{"vocab_size": 8192, "hidden_act": "tanh_gelu", "norm_place": "pre", "positions": "learned", "attn_scale": 0.125, "init": "normal", "init_std_up": 0.021, "init_std_down": 0.0, "beta1": 0.95, "lr_head": 0.00349, "schedule": "wsd", "decay_fraction": 0.747, "final_lr_fraction": 0.0, "max_seq_len": 2048, "dataset": "wikipedia_en"}
Each number is 500 + 50 x the weight over its row's rms, rounded and kept within 0 to 999. Layers, rows and columns count from 0. Numbers have three digits each. The size before them is the row's rms in percent of the matrix's.

# down: layer 6 MLP down (transposed), 2560x512, rms 0.0715, rows 843-942, columns 64-127
# up: layer 6 MLP up, 2560x512, rms 0.0684, rows 844-943, columns 64-127
down843 089:578595409472505538502557531476543468536577461554461483454538493546481489485477436505553423521502492463491541520574510542481503496562540476495456474547445467519479615457494508451500441566479481
up844 093:477495538515607583478519449513526535514558490510540441536504449527565527532430497542500498561579507546513503444517517574345535525465449521534622416412439534486531490409493538450460423515594490
down844 091:463524525448489476519541514449432571585484544525512525453504480534457448514518523452415551530449475535491487553467476492556515531533499444504465531473526495510465478634470515509541524382508520
up845 100:459416476606497471545493464520380463472568490494618528485407472551566438413464498410431461535385554611435524478490506473463491518551442522510494543537324450547513432440484454506502523478544501
down845 101:500501519564414538444445471454475530485547486507525528513472578512529524469486513461419477487397519489467356439394475473473544503334444448498435445555477552551546431484464439444498485503555519
up846 101:418471567576461451539517564637479509476476498564474560470482532503486509457485526565414524437471507498594427438514505544480442462448454486579495562409536498565568480404555421449474513587507439
down846 096:577534489499481448551540532508576437541547494357514463493541456596442370502566454551555512588556548519368512489448540514568428472540541570467539555480449552541561448409453434586512519493484530
up847 096:517516490360498457415533629562535517488440403484453480480603457507552529544421506401525543489508528461407466521380497446468515435518428550443560487543504433535485499538579503511501522534462522
down847 095:543496493453418437484516440491460567539633481493529473493429570506470405464470479531562337578432580514563514532517590435533464533420497514532548491438452517496592474552475434456524472444543515
up848 103:521470478481556491411472519504577491503567430407559460535558522661550399544540551569492453472476500465512451469536589568554509551452559491495449566556483563495425531469493427515535428538509452
down848 101:426470427506437463449513407426494525383526532503405478500535396519549570476529450495555496597541532459458452503492557471599489590510477534492497412515542462538423564500396506478484611539482449
up849 104:526488571478509536529536592446461511400496423476439448432574474459628438442534363494432497519468520483517432448510481488500520469601368528415425580492425553567520504596408531492565489421537504
down849 107:478469468487543529533519534498512485414394527521609488537463536523530415499497427466435500585586488446400432495450476556515570490530526514547398474483504438454531529539529485466469479495464521
up850 099:475448493584541492554442476518542581420529513425512559488445469513525448539452426588608530458440491543499478443554536406460564572527544519459520503606487485461437515486431533444494437497549524
down850 096:555448516455538488397568385594399544616533494429448506450558524470489579411480517546520520425528510498499518540487408524496449517480537520444492440550546526481488507462550481507527461497449541
up851 090:517548441532445442499519503501556519408456505476511526454450493514478481534448459530597567455545430539470564540576494500526477557427464467465547480524472506477440492496530520462389504479534436
down851 098:494480499528508485553512500540438582585574435535564439606537499507468545529408499489394529486460474474553512500417454500497517489505500518462470657482479519481539587527434451439479497497432537
up852 101:467476577635480471524481464540422595511494508441416455475489510489466507464527495537419534512603535536552486490531528500463464563608522622482497519432588473564418483440567432577519470539462409
down852 097:451563471502565584482448525473478513435497538588456576523460512546422544566500469469543511623537557515412461606441556603494517461407549484560517431639454567492439551524493476494514540587532553
up853 099:488509483461495494414462524467452518517511527492494498494504471555468485441517558470493527524511563452514494478482504513548474478472508398538514485542495523631519584466524438489565469547440565
down853 098:443498432499613522478446524537491449537593540491582564440452455455498496466561491500534559390417437581483453534445502448535527458446490536524483520460568504482523576580478528483466495523498456
up854 104:531489457481505371520476507538520481463484521568559544455509497494551524442421503483544551545508510490471477430494527583560481530516480445593582535531533459441520447476550508419480502555462510
down854 102:485501425462615530626516529518477445596510523509531388469472411512512435466534460421543533523477507455468533518406493575481531618452564510543485465459526453550516511478409462499530399440591489
up855 093:537515467536496493525448408498566418458472527510534531455479503552520450515379478455587543479597481585545491521549603497487529515546510539557529614467553530556423523529529565556439482532577484
down855 097:484514542438669420557567604413497655559580553457499479604579536499498460511628518521517458516511523474549480480561391487501460465533538502493477522482557464548472497459425455520428451542445459
up856 103:437509504470386415510491495533533533530500585525544524587471424389481490517572571495483440526591539494492520477497443455528497498510431525510454492506474509386482397544569499438522518439516461
down856 095:522480452537493489448562512487456364426525556535477512593490569425560597549464526547451489511482535466568459507499488571427436514444500545481409567525495498497476472488422529566494395550575442
up857 102:514501541447507568500487495406501492504556483490483480515518543500483488503525508508413500472486519503592493511447481595471544497530587449437452552560498538457492484490484484432413577484465479
down857 102:510449551447567481528557514525502405459533484452583501504483512428554612530517570442570459429521470475496517475434561511510498492568498494473585607402567448527461525510431518478489424585580524
up858 099:492457507381519462495447499599395567590485519440576408484494477443499521480485499572432476441466466500533397580427522451544539528602465544471557500517575480469464499464534472520510567528551522
down858 098:594517535554484551541521485424449588383499561477542546465594508412543473594470519493589537541539422405417430413499622617483454494499427570474501506546503516530466465443512496415580504465547440
up859 100:475495468424497463536474567532481463508545528406485571537486478452506400471550576492551551520516566628522528485477477569476491493433473543503510421504433463524539421495541494451471476543552479
down859 095:543553479556515469474519465430493530539474525546509473566568467559501586418499445445524607571528508400509510506530529478513591518533465535510507517577515475509519504564509508469472449607469590
up860 097:506499535550464531505474558454437476507469487544458538474446514495452479456554470498468496499473528566431525435603442615457548425430434549525561424480426467577522479490478559486461490520478435
down860 089:569479443467595425489486479496471566501543595360563489491460529553481513507526495537554560537473500464592529518506473490527507499527471508572375580507483525499523458569483407467470458434503444
up861 101:475429433506489525476396462505516532470510528526521477443598563458563402488485472431428520542546487530456583380487493533490574445433496544567536568541529514482574423462495533495501488466551518
down861 099:470470489464477520544526496497446513459519539538504527492478502454421497506553411495497384552451493499511439544464496502540540602491511547482573517531489534519500485482495560497532584475478500
up862 095:526548497492518539419595471511562506509487547429438507586471539445425492487520537460465478421493513533329464567522503493514410530458507529453533482569404532469429372505518584533501531514516426
down862 092:522469452474538556491459396462465469482524468560549441483532557483516515450458432494542465446466516497503528533563414468521546417417478525503479536502559390439583537462466469459481500513509553
up863 096:459461449514562428472619512574452486457500445492466554559515495533460615529527532409536503526508583498565481427522504493472552509441545529551496549483464527554613532489455498527473528454483430
down863 095:498480523501466533448478527455497523537397495470522506523518472512473561393426596541492552487529419448457489479605608507425373494433462461492479498514500528461495465563485536483508529517486629
up864 099:571482528526490552483464406520511487535430488510564475584490541572490468487558542487456520534507531575432550356544482560485497460527570485533430496461482451500479508581565549451523495562504445
down864 100:499486474519504426493545529499513427520556500434504503427462499442483535493352505550535553522492583532545376503463408442555430509528541506532568538562581489528505490445569486586517524496498446
up865 107:424553494474519476505516396523429528520540508457462611459598457455444512389492547426501438545559401471510601458603463444455459433425534513457512528523517514443554527508403563538447574435446467
down865 111:501502525454547508506540535507507538581525424487477516594506438441548517482530551503524510570575476510623514474480501510470561491479434538479509544532492459465458532451477524493574553486420529
up866 095:482504470578448601507476566505532473522493538422542373405519416472532490474530512443419473480482496396507574450453499492570462494426436537528517486510527560560485496496504444613424520532524464
down866 092:568484546480439500528576461553483514460458511590470501503497459551428461556457535566402411537569478493601616545529525501516476504565501399508561472483550431476446547400504523450432560571424531
up867 096:443551442546566533426489527462556489413501514392509498541608562412534336524515570453526524473481472519535572498442579486521548506536467431581436537484467539572506516557559476418540523530447523
down867 094:524530495535553536442515514387514456473435441453512532515453557617557516498443447488506485606485477487499439533571465484433454438514547486426444609426541533504416413482544411574445421533542546
up868 100:452442543521536472573599441483456459516574428499489467497546583558487530559518517545544520512545559484512543480494586449456498508482426530579416457578582530423446532512577558545540465506428551
down868 103:610486477489511474484504586544468470541461478500528449549502471473561521499531520485444548449516551494542477482512541479490529460502502400474526527493471519520539422404552557512513518461519444
up869 090:510471502463456563439458508435445485370467408520493556460468493524576601496524552578512531443572466475555429499470552516516466516450543504569494486427544519420464463405436492556426462531466545
down869 087:515518474529527500532529455474431380581506589433495571516514505442498418521489422471557501469416516478478514528430535487470537496581467429499431434530448463514395560520443460400582507520485552
up870 088:524577449578435471526534482474575528399537509591505472452412426485455503545509456480573497560552514525392501511519436453508474530527558505456504499465587522521475556511470526481553487399502542
down870 098:552462536554449538521485493511543483608457449450477539523499499514558446469549535542406483510468540482648561509511539570488539513496390463541459512493457493528514442506505414482489477532481458
up871 100:504516550500515404465476489570513494514562483488469512532460421504555497496433527445518508459447470503451501428463452511466492618483513563474512493495485487523462480530344418505520519347593532
down871 102:490509449481556503453570530474580471455495515468604529517473524585503466540551427544446452482467431535522587411480407481546576505481554547545456411627509498529536493435431481461412542568583390
up872 099:548470472500516542492442500512456453425509532518496495556469539526522497353522550426551520515477503479537491466517474496500529469544487486481564577465438462510538542481490473418524503479470426
down872 103:524446504495558474523502528471485562484526399508511515548567456408503547557530612513529485524495472483569498509556601466518464433521494508476506477534519500473572530538399600624424521445411423
up873 099:473546505493508472581430590537549442506501516426570538526429538549627513462504471535433474547456600415438527494508477512515606426525527436523551534466460501475436432469414508506472535575545416
down873 095:505441448461476492468549460534546437503498530427468511534448586598479486491469495511428496469536507546580523517514463544510482480472516579458434365603500527470503485443492620536372626440508495
up874 091:457572507523604538505493545496511491557517462456475579538508514527534437459482494499535527446442452520459470496548608520487629515484460450490411409497492487404560492494456502462463467474558539
down874 087:520545581462556504572515503401494541491438615464500426463432409518564542406475479458563489501531468527435478474600459470494431538527489465467502440561451539490506431467497602511492505491519478
up875 091:473425492535503452538483477553438487403492558511482459483543499470517437430498530497399528490457429510483494476540418509569420558394512495361537522480485462522430457486512510426573550591520497
down875 098:520518529420530504502545528489527464561567533493550518434430508528505546469422589534479384518499578536566384532475494498511666607556545559509366493564560564576490478484481389508586496451499557
up876 102:445507468533523510561530412437418465476483469531509490502481473448499426497499465451527398497484562496498522500483546504419493473497477456525392436395411537482403472496464475484512477450476452
down876 099:462484500510471459518521538552535511632441487631545516486552513473443452602492567485611506510476398491507500440529479464499512473455521453543461449553560458510593630484515475472546446468477503
up877 094:523482457522540442455495436452560522564564469550501444550554417496541562481482526443608465578499487398506441542520527445588528438415522411456583576584428507534557499519420563541474523478539502
down877 094:530501578489372517497490563580409487479433463382384545502389467483453445512523455558400556435502481561545572465459463426489471531553454599568568577484486439496581471482554470413549462546545521
up878 092:519429439498557525523452407478526534517494529577517504561424504488531541560510501465550530493433480504532483503481433478512623509351467436397542554609402548465559506459548554445558539558533453
down878 090:484478434472447511408526557502565499463515513387522447504603579438483486446428484542583519580495407349477540587507539545482467489555503590467552442434510536495488417515493522513474539456440512
up879 133:540535524525525379483461500530544464438476509403510429522508443412420544486485487509477535569396591533553503516455500525569507421441532473476441495465527413450413514510466374455501502495539470
down879 149:558540523499528364495476490527569524471536475478497490524564509506487517516470488511420539522426475489603540521516443478556572534492503465413482541435505401443524585574513552446491504474518505
up880 095:458514498481556497447485469500567559545380467464489506546484512533490365427531519410498529423514517479429505585458564514590531523499518549469447504518402477467532461446459391483496581467560519
down880 096:480608543579367486525527452479482518578544529510451443454533532491504453479521578557498460478407417472468473571488453535433515478539481499529503563604433460503555477520465534546562492510486479
up881 097:471561486551563461445502493632578548508492500478482494466464521603573425502517470530565428408477460559562415481406507592532547497488524529426570592496507556513449463496480525439503552413490469
down881 098:540487295505450490522466466553494525533493503611399528463535489593373553605555470487496586545437409587527574506561571548594474479543447477505529503505506525481496491497475461548562455626470458
up882 092:449588473410534384468449479527495501447392468530471501567495457532485432517480465498500563510483421496502587519560464494515464453556517504599579493462562566453492598449476608435490522508482514
down882 087:509559528504469492466548422493512536428495527456531486529485501573447538462503556483540476568538540527547498474413517544571535534520509528474448418585461567565456387498502432490573437522462438
up883 094:577520439513476511378503512468568485411431508476491475503444406483528592533617499442384574391497569483438548471537425504476553483558520495547550565540482403529472516468512544470489481493458457
down883 091:450554484463573585480603482461539522639462490546499500454533556463484444464500595573599486564418457453462441534434499507497550450374465505560525480465540520523546501515500477459455540536496500
up884 092:535636616574449490488464528470426594524512568574413457576520489566483562607578530491434491434461470538456519528517459422529504505439582437537574474593484496497495500506497480553442531479499504
down884 094:457458496593561509549503448509540442455463458482539437457412528488489544517557420486520481590509436494524425460512537519515466609431518588470409499484582451523506459467464509509421508460405510
up885 091:538429540530398466468517515511494557441504523462409475526464536412558522612479548575547406461440489522511496549499518573487458491469564458478545507466509411470489530512473537491420503420493436
down885 091:484517475487543574509461462509513524501542512501553503439569518666465459467455488449531510542534369445385426490393454460496548544483454501418449456557483639539517577471505556498515553512554400
up886 094:530556466467474460483552536447522451512467538475481423563431451542469513565450501451490554469572503465454426366436450499532529414460479556522601478554476544513548500493448590470486519488511530
down886 086:547525515514463557524504494457577515518558522525495516488428535456546475461539435537395494527467635458476490499498503485461532507530501514592509481479577459568503452507565446453418532521484555
up887 100:384469518469553467545481552406518495574401514507483613515448604523535470485534551462429548481542454563531644456483521589457566417503496507420527563477444498458418432546558564418461538491514537
down887 101:511506518612444514439634514565512479585567512486498503464516483549517464518543464487470399585499548537469533473499455510501458508506465477546455551517470420461548454401434467540437527569489462
up888 100:535539467480482482510545530498484574550577584557517468476487566541486552534558401545533483427504428538481476464537516445513560457558516522513434517453491491447548451572513457580394597546535521
down888 094:476562422496474530520497487574503560517446474403455509448508473599447517469529514491448377540492513559413526566479456528494582513423564476578487469515485480503537532531546415409501545440589512
up889 101:490564520402626598547566514555541542490605472459605532577505626458576492523478501552503562516518546535469464517444516528537387513438573478478485548570481507514451454533604434435487453453459430
down889 098:383359522430441578482551521520483508546536537535511467486506546513600622549526455400453523396502471521521453466516408524483432515536477509482562512483512544556379511532465510586508513457388595
up890 087:513484405460519460481523513457413481472421562511552466439527370480502524534434487550581505509553518471518569506466504456548545486529475491484394491543501517481477432480557547513519461547581560
down890 092:416474546451482491496502524512509504517540530501409471518456514549589482418511446362524477511508509501409458506459445490532582435506513516460493457540448564526531530462466483456456523524466575
up891 105:445515470501528494524472502536442469489467462461456539532463643504622573477510582499576456578554458478489519490480424509487448500595483452442538516427375510492467487412486577507437481502568501
down891 107:539522463471525475528321550489452530466473465395396488529466529468515536500488443582487536556428519504457425584543487543456450585458518498472380574448524512586458470516542501501463421455522503
up892 100:510542605466564563565520526441472544488542381498427470504439401538442538401515547486583439495474545461557517494550562481395538503528525604421442583524458441536499515415489514394376501443494447
down892 095:488518527547498411477454554557447459540606393469498510450472494540504449466492550458502460576546472478469567430548456537542557559459495569612479460514604517502505464519505451449487546433513449
up893 094:555466528530614464418552541462432609424529508501441512559474524547551526497426577484443561583421512495501448447498499456501501580538514497506448561499471437509498421528475510430430522497472451
down893 093:528508438548441515562471594488518461579582468472498540549524519606476518498575542460536442447491499499486467547540460541403506555528454487526546491575510498492432547486501436573486517545454595
up894 114:510552505487515573602531476461495471499526446457489494485417434389461403515481427508513506489365529517508520466561482641513601525609478436514474537533478524540473523474518508611490471442523562
down894 125:524493592498444483537500460455568447577483428515485480504477524442485532516550468475553525483515566491521574566498447539486637583459487459465459438484462535468489580342501575519496475459502530
up895 099:577463487492489503566449435547496486481602513460501514616409514534521381424447475485509423540568489505412567508576523551518495402581530478384559608480418418511418563512488612510507438408529503
down895 098:466523523595509574465488548506473499544457497470560513541446484417453471532470496463531547451515515487400458459466461561579470479397466497549604510430530501603554460487371503438513431478626483
up896 099:516550512502516447461412496474525563432545535615515487474503517477466551530518616515555504470444432561493547504548426479498476421509465453523480547588536538506355441508414523496532504554498446
down896 093:551476462552516491527530527433498488496524453524532466508425490386607521517445467519515517494575509509496446466495556536463525512480544499435549481511555473419565529439473511527491580457557548
up897 097:465435482484435502533591495473505507455527462490527530443480510518476466416515466540513433458571618542527552440499505587549555556463456487476527527508384549445451440431490522496329544504457482
down897 096:486460472430518525482418459476442524394465447544442588555441490511497459471488443453435483594470551574450409504572497579483498485516420553494520498532477482391549467534619566459574491514538404
up898 104:542461536435517508457451444501421501386532542507504517527539495461413530426483521493457512448492524489537537568530559486452488464533561523445498562429553465474511465454512514403470556515498440
down898 101:475430555507492477531542444515410484568520577496564522574443520476528539474511472557522496487494514535434397582509468532513473602488453538517443387508515484529494455502464490501436498538404605
up899 104:416433541508368590527596558410550542486477478493576568469548474551541475490561502433453500461573567602451557416498566454417517477483390511492498507486507562464410543544527648480504467502526508
down899 104:514542514552491517490558499519561458503560507608503568516498419529494502502549535524470455600509526592537541489522451535493511469507465598411619485432537390538504459530557520429458496539545449
up900 104:513514566488455508509541474540515531503424563458559580495524426412500450489548534560416454483588520464521506457555517526550533564590479518504435478458404482504501536475493574467579568458497453
down900 101:483530459467417493439560600510475545489447436508537479494561504418444423521548470452594438458509575449496552467578556435489442489540529536501525555435522512422450567471485515501501520460476402
up901 101:425468581507570462435496409561417493589476510443477522502444494501549498541589508524650524468479576561583408459574411469496488539523467483460589491462453475503502434421519451467437414514456467
down901 100:500567484458518472568546429434541450489516467469481530510567435411489406478526519470532552494467533388500417539465558535486532452543609545460475520456618406519464435585572478485570413478568474
up902 103:476466509528549557503419501546538502428528463571434530525578436537419525501515471511497605489586536469501570545539476494488553472549537537453511597503525462579459364515531512480533486502543515
down902 105:528432498435502448497430460523511526505533560479560470511585487480437534565518479493460487530468438480494467569510551488493498489532449464604517529605462528438471508501426538514498472613491546
up903 099:403554484505494553432467549555488510463474426447512506555588496581513571418514541531440473421525413535431485449550428557495383428526477518497534500522492505484536405534618555453488523512459554
down903 098:611498433479422485526443496503482448528516453545473487574482462503455446517520381474513411516510598476521503560466510582494517529538476530462418558550565540525445409465423504519414558450504508
up904 109:483439477457524511506502518435469447421567573488514372398420408480503485453484579514482453516517504506522468499584472516535497530646510515551594449505478535481582560499515507560447481531530522
down904 113:439502455487464442579544550539521514521433515483578453502492443468442467501487515490524633574511490569588492508477444459492459559510475530577522541498503478428542505530487487459455633520591458
up905 102:526498470510531446481491487396534447593464493458517600497468552538616623494472470490430463523549497533494507537467483461609440584404498448503482457588508426634519500444511507534461463498428449
down905 103:475515508525394484457470410550541493553506555436516488594546388502485559511499551517468508490514416491513509548467498549422427563437479454571488508544582495409542480458554483483551466658528503
up906 097:521483529449522504427538495477522480410463463438422562596552505539625450554535465529528540527508408608482467415513458488471473531468428454486536423506512556536485491543464541523423470545552475
down906 091:518490474472483585471540527455480522479508509425539503477545497464498550539555482526410466508478455448530572507505435496496510538416552533490458517556501509475507541434529518524451534441521562
up907 090:605588467507503371497463546593586475412447490477490473491557447459572467424472463430484499520487493453479528490535441519552578560476466489510550572540494497542576450394475466444476487465505595
down907 090:487426411518557484508506449445480517587448511534503516449509446487457484482572466524483513511489406475504428522541566472419450543513469485519511513489375523502464487441397566582545553465482612
up908 102:543544471463473509494472489410514530515492504430469512593496473549494467507556431422520642545581477540451506397466446486457521521537557488493455422497372452550446483518550605495522497450505507
down908 109:441441512460533489477469455493415538527526509520584495536455582415592399453478497466441496410447526467513446440460476517512418418476491602550424597497464428512589477369499496429587535486400540
up909 103:502562565553536461492493448568534403540435553489494529499425526428537531585437538477513471551446461532475469456478452540459453429486573453385540430541475545513503529457530425543583516469425470
down909 099:538413476510507455412482463529399464487438505484470512487481566535557555529515462466564538600405384583537459476433447557584527584513524508503503498497470455518557458466504531502547511406491460
up910 098:538594461479590411494553420475505526465451428468460458481521477551509551527531522492465544523462547487556506477539537505484525430484458502514507483504503400469498579441456517447452532555477477
down910 094:537486522543480469534555527588473502554485501479372513516498511460497496458532464495485490432482492532531508501450491548545446562484450461498547609498511526618533550504435492513570487493495516
up911 101:412423488519516497447503511504523599550445446486539482482500449499455348512474546567532449476533473568481503489512602543456496403495530451472513555521556504427516469479530567491476482475511564
down911 103:538554520471508523530509529535424544489548510498463588542479473591470579520470517521536469552514543421462544504485549511540490533540436579478482496425443525443490511421507452535416510369555527
up912 104:622477511546624562514554518508614418507487566513567473519432563466512465500461495463472519522541453588445534537456532524449522532534480467483550399483504515547542508519515557506476450499549505
down912 094:487471515538396553492497486451445503480506463451501553542582420510511570507495531484589456492442548443426486515514462568444439538470458478494504623463563474499546505418512465557651378506456513
up913 085:552475504486500493511458552448497510451511424521564484517527534497509484475507380503430545454521506412444556534481511494499561510494477490535495458510541565605461493409468569498473612505531510
down913 086:560552483494478453591473577527479519492533578523465480404533573498467470540498579467572479535475579468553545534455482492497528621443487436483475537492447470452528427492458415476474458565572525
up914 103:459535576379463459507461587554468452467465540585526521505482448502530436509533408508529624550567496460465541472398532539466506554492525531491474478548561547603469497492469476383471467432551442
down914 104:476499435441539554542534529395583538460431551553467552554541504581533449458489552452489463426491518463446492609482581571500560538517570424552451418543473573537491597422554450478391513474508577
up915 094:468531495515430455553459574450449413493522443446485583482431479455516431491398570445576523562451508538532453453481424565546459459485529510557552512524389492486516564501461381526567473508485524
down915 106:378533458550460421547459462429497465528564603449461524536439504446497535437438487490519511514524477457497535535494516489520573522435432466501392564589408484571446631497440494474539475509352516
up916 109:593532520476509598480528389432400499430490492536474449439511572494531557386489500480598477527514379476542597465436556493497566441527519505528540476376423381517412572531540439500437489460474541
down916 111:549474506544464425362470479538526614561524471431573419463523469562525492502524545490532530386536554528574501448471471446560492526394518597529512490480422509420473433508572550391500440456478506
up917 106:491411546541529493480411455466463515454466445457552560499533451476365481415526460540482569527518541535470492548466459564530478490526512519527389553538509584530503526587487533472409404500585490
down917 107:483521439526482525416478464540530432510569475504466491507482373460432480538524414452507493454512556465553526488461508391336556522462606567465408478399435507546497503582472453514505480444581529
up918 096:541524549580509549518407395425568543489509515586553483431463460492439532528490582555553529462499487481511452504536553490477451518460486527521532501538537502544486442519451551489497531593366524
down918 093:558571514512563491493444486506568541555509512555416522564537552586663503526458478517515486538446446469492549500422431509524496472488439518452440501600461534439565542541563452507494478505559490
up919 092:526499484521425524463440484459488454586503496507449535590454604475491528503583562447578437501528401434426531494559532473467471453416485491456504586439499518471476451513386506555525573467413631
down919 089:497551470468595513529550522563473525392597513446561448475539440524492508488468511420428559486460598466560517421389526516498507529505529527532529417515548484535427509494569425442511507533577449
up920 092:531516416521572474475397586512546580435429443575487538470505524472453555524410528496407448507448511556391371474534598434553517529527587482592498389428572486518499422482490406492529467511464460
down920 099:523464576475528494518511464476539539485410424514565519423508423562494472520518469417483567519547463493458499599506527402532497614471506441542514497503474439523554493495462451521491433467566496
up921 100:531591516490536432506508454475583516402580476528466461474520465421413445490524576445475512475550469472456513453464529507529509469501519535468489526533483468498540501545463521459534571557462445
down921 095:501515471497516492523518505574505486446504543465558558557466546535548458462530501477480560548420531479474497500469477542476413526416535557477433495548497532636461474400580507564522589577534472
up922 104:562516413476477467416452496453445524500495459485459479452480454604491473517511524524458505486483525555546527435474548488471443506458548521467499524450466436541472575457443475559490474403448512
down922 109:494533430440498486465522578497606482480511463434594474529404459456449526542455552493559578551422539459507553468439428521436448487398546451491459452485473491478430505507563468451490359479608445
up923 095:588616553565504492438441499475582540526418516539495551515450494458492454508468378517448538532541586452466440535444533560500557456513480559516444515477474557550482428490545560384470474473565553
down923 097:455550528494556483494443471516506485488461493444553478464523546506386457497508461443511542494633533439483482488472515494523441556528541441475575508513467460532486523557447519509490529482492523
up924 104:513589484505543479431481461539559504467505455494520468518529485529547540484530517411469524583484520558474543539524474513557503541461432532485500495411521432458400434511374481440452540499425538
down924 101:436480496504537459405481491532502465504493478558421458520514559520389449511493473552439468482411500450506521481511475447576513492514504468545513537541594468489468427526523527511505494527523496
up925 087:590522449535511503570469596527470530468515453466525467528535466464463544579439486587518507460516430479604502516472482486526531541386477481474506488490546528432546391499470522534528488533505550
down925 099:501535568477492572548488384494507524521513492501402423505484571554509557548455524477506571414510496531586494462402492447439540605433509465495456449500472530535467514421517496520407499517550488
up926 097:511501590550576450523498504324514491420528493385446443478485414479477490468444501563505507571632509446498421466543563560541476500460441527494484507439462525515563437494482526489523529485464502
down926 105:454567453448507595516443446545532492528427405537512446401449519430482445515488499494390487488500484464541515517521476427436521542461470524508530451517589540479527469494527581416464622516472573
up927 095:544468479469529541543539404570524536488621508356529410466500543502503533498567510480514373558522481439486444509527482440491540491571509612484420498557455504486479430446467479578381473540475446
down927 101:431454537478483475545496559487559499519504478419555487570533554479437453533532528526565478495496520544569407474501403409447535553453482499507476419624465448439517468555553549479467562555430590
up928 093:432625527456459608516434525512567450542504460458481481518506527563455536478408469418545506595539472466539423577558522509512497452558413442448461580527502501539504460470657422549486461529510541
down928 095:544498541457483531516547476424441576514469528551441492490515483512419544478484472558393531496422487428471556491424565510468565488541368513497460524422540497429449564556537497470499578543585591
up929 091:454530544544518483520427432381541488512442515476512583505576477474496507486460507444495436547539388620512472532416501520412553563524589487521492591538553575487459545378515407461510557472532511
down929 094:440484439474473453473441483503514534508516563463601452534549374447518555540523527505484455494490511427499476556522462488434422477490541588457513403448501484540562516684462558557555506571504504
up930 096:568552506500478510452514463487519415593410442497401531569493427369459464533604537389492473492495430483479502586532563511524517441536508522480551419466491528589562516479588559444556389507511528
down930 092:392417422467471537578428528552446523486503490448424512419503506597522502443390526470553499486547589626420548401511484443507451471488598425530402474514479494528586518521474515502594543583486423
up931 102:475624476560525545597474519441476480558496474605555539547479512609432422439424448437494478434513588547515481505558494590456445469388582453454486396578605557510495445544530514442481430491439563
down931 103:409566407388589465549518494522484463465546516449512542455556467603533561497420465531475544426475444366461538510445496518525437519456505505419534526490505548508493562400465508512557481467507528
up932 100:425530570469516481565505439610556508453525554560524527509522447479496490486476519514484495457571469384424424515460518510520535600495440462456531536515562521509541514531619525456450627542522540
down932 095:486552433498454451508414508451457512632537488502592512490476533563459525490440428472433513392530556492460442536446511584450520373557506493531384388520532455527386506432413509476524433528511435
up933 089:551490433519500463418461430507510571524567500483482436528517525487543457485507552490435581481477447570435570474400470523468546496469553619554456616394527493528456569488452511519498492551451560
down933 093:473478524374548457535441521562625420500435452380525515501494450606503562486559498470598523483492545434529493407469603499538515529520578444533539459548467462450478532520544448481561543459517473
up934 096:509495494566558518494421590419495459500565497523387492431564567597440482567424581436566552460482498503340579607644460459513494464563494526495536532453458502529492494452428462486470441508555473
down934 095:418511460488551510458462581511546435535442605545518583504599480517423529549495555484523376550518462558509535508487532450494477454402534481456455603538393461515549465439489440606483465495474539
up935 095:437527479535479532446425436511502485458482467483437580452459515503436446529450515447508580460503512472460557580512504552438559504553503470419494529525548487552495568502440564624460566581560568
down935 097:544521533452569528531529504563583448534505540458450504483449478445527566565549419530494490437508549489550572470543409548495413588505553450464493447505460533450507585497607499458423559548454431
up936 096:550456438553452559543432494518409440490538494545566552477493391500463442511454479537521504543598508421367453450508488452466485447455471477580517560504561447475506583512418540370515560500408464
down936 098:494496448492517439544431411504488473402511539538512496528487553444450552456496592474520439443576461391477507553535416540446404492437528415506546371384525435496524561445484402448592531429527518
up937 101:510498579481545517434509493468471450526399387477511522538528500466482540533586489451415452417475480502481477627549547448436584439532468438457454462469525488533504470427442537609477498552519491
down937 100:491506491524522545486485567510512533511416498497576487605463570478477465484576516542484512521514458575522415607511556505485539377458494508439532543537462463446501473547552469514507437550445448
up938 098:521389420521450548538469502481510506558493420481454523458466577625536563503532503434468538571458481511500531487473403462517537530456511457545548524566535459569512494551520421454524412549520547
down938 097:604463572443510637553548516522496484503516430436464518580505452473404505443504402494526580436426508445420632525587556510468438429550534527434582493520477364440490555480455615407471529481425478
up939 103:464543494539557614469452578461511474453489510491576520452438355471453550488578404461499525481494417488533502493525555499492503394615559543503476522524477501471470526551491460511507539495550594
down939 104:578454559520558530448448524459409437502511542469553537512451408398492562520528560494483516484511461453491499429469572526457445459599441497579548530528619431460504538426423453473470395498511461
up940 096:527527588423528549456515431595448535550563443575469547432483486427519537529534516414554507509597543525605438556620454523567532488551510572512494553551455573464459406441511514528505529448502521
down940 099:565454430542523477476525554499492449428594499496488522546481516403514393535391530483489423486558495461519504488510462474567447496508525460418459472421419655422452489474553423478507605605464425
up941 103:489465482413481425529448502412519412519586475503438413485529501583491562506581550402469534402559525458476577571452509546412510560451411589528537447570504566508387421506492536565519475456496473
down941 104:488490436449396471471519528459527533540443599430471459485399427496504472533560496510393438539558543461471445467448555478482568517463407598478542664542428590421516595502525507480606378433575514
up942 106:455424548416587507441522537494496537459491467507534579534438561476480562443404528520440638459386516578444536649487414565493515548525430481487522572439431543584423520460420406494458501452620550
down942 114:515541562458532472388543531417507469520554560580499522481548515467537561489440511498408543466461535517529433552506483506503580552446471472493515543491509592425497472477421501488532471548482552
up943 100:549396568498449440453472527439525530465595519479473569469475492490423612493522438360517507410452439445482481536471482459521481378549529474443404454559553481541475553430508454507368494498506517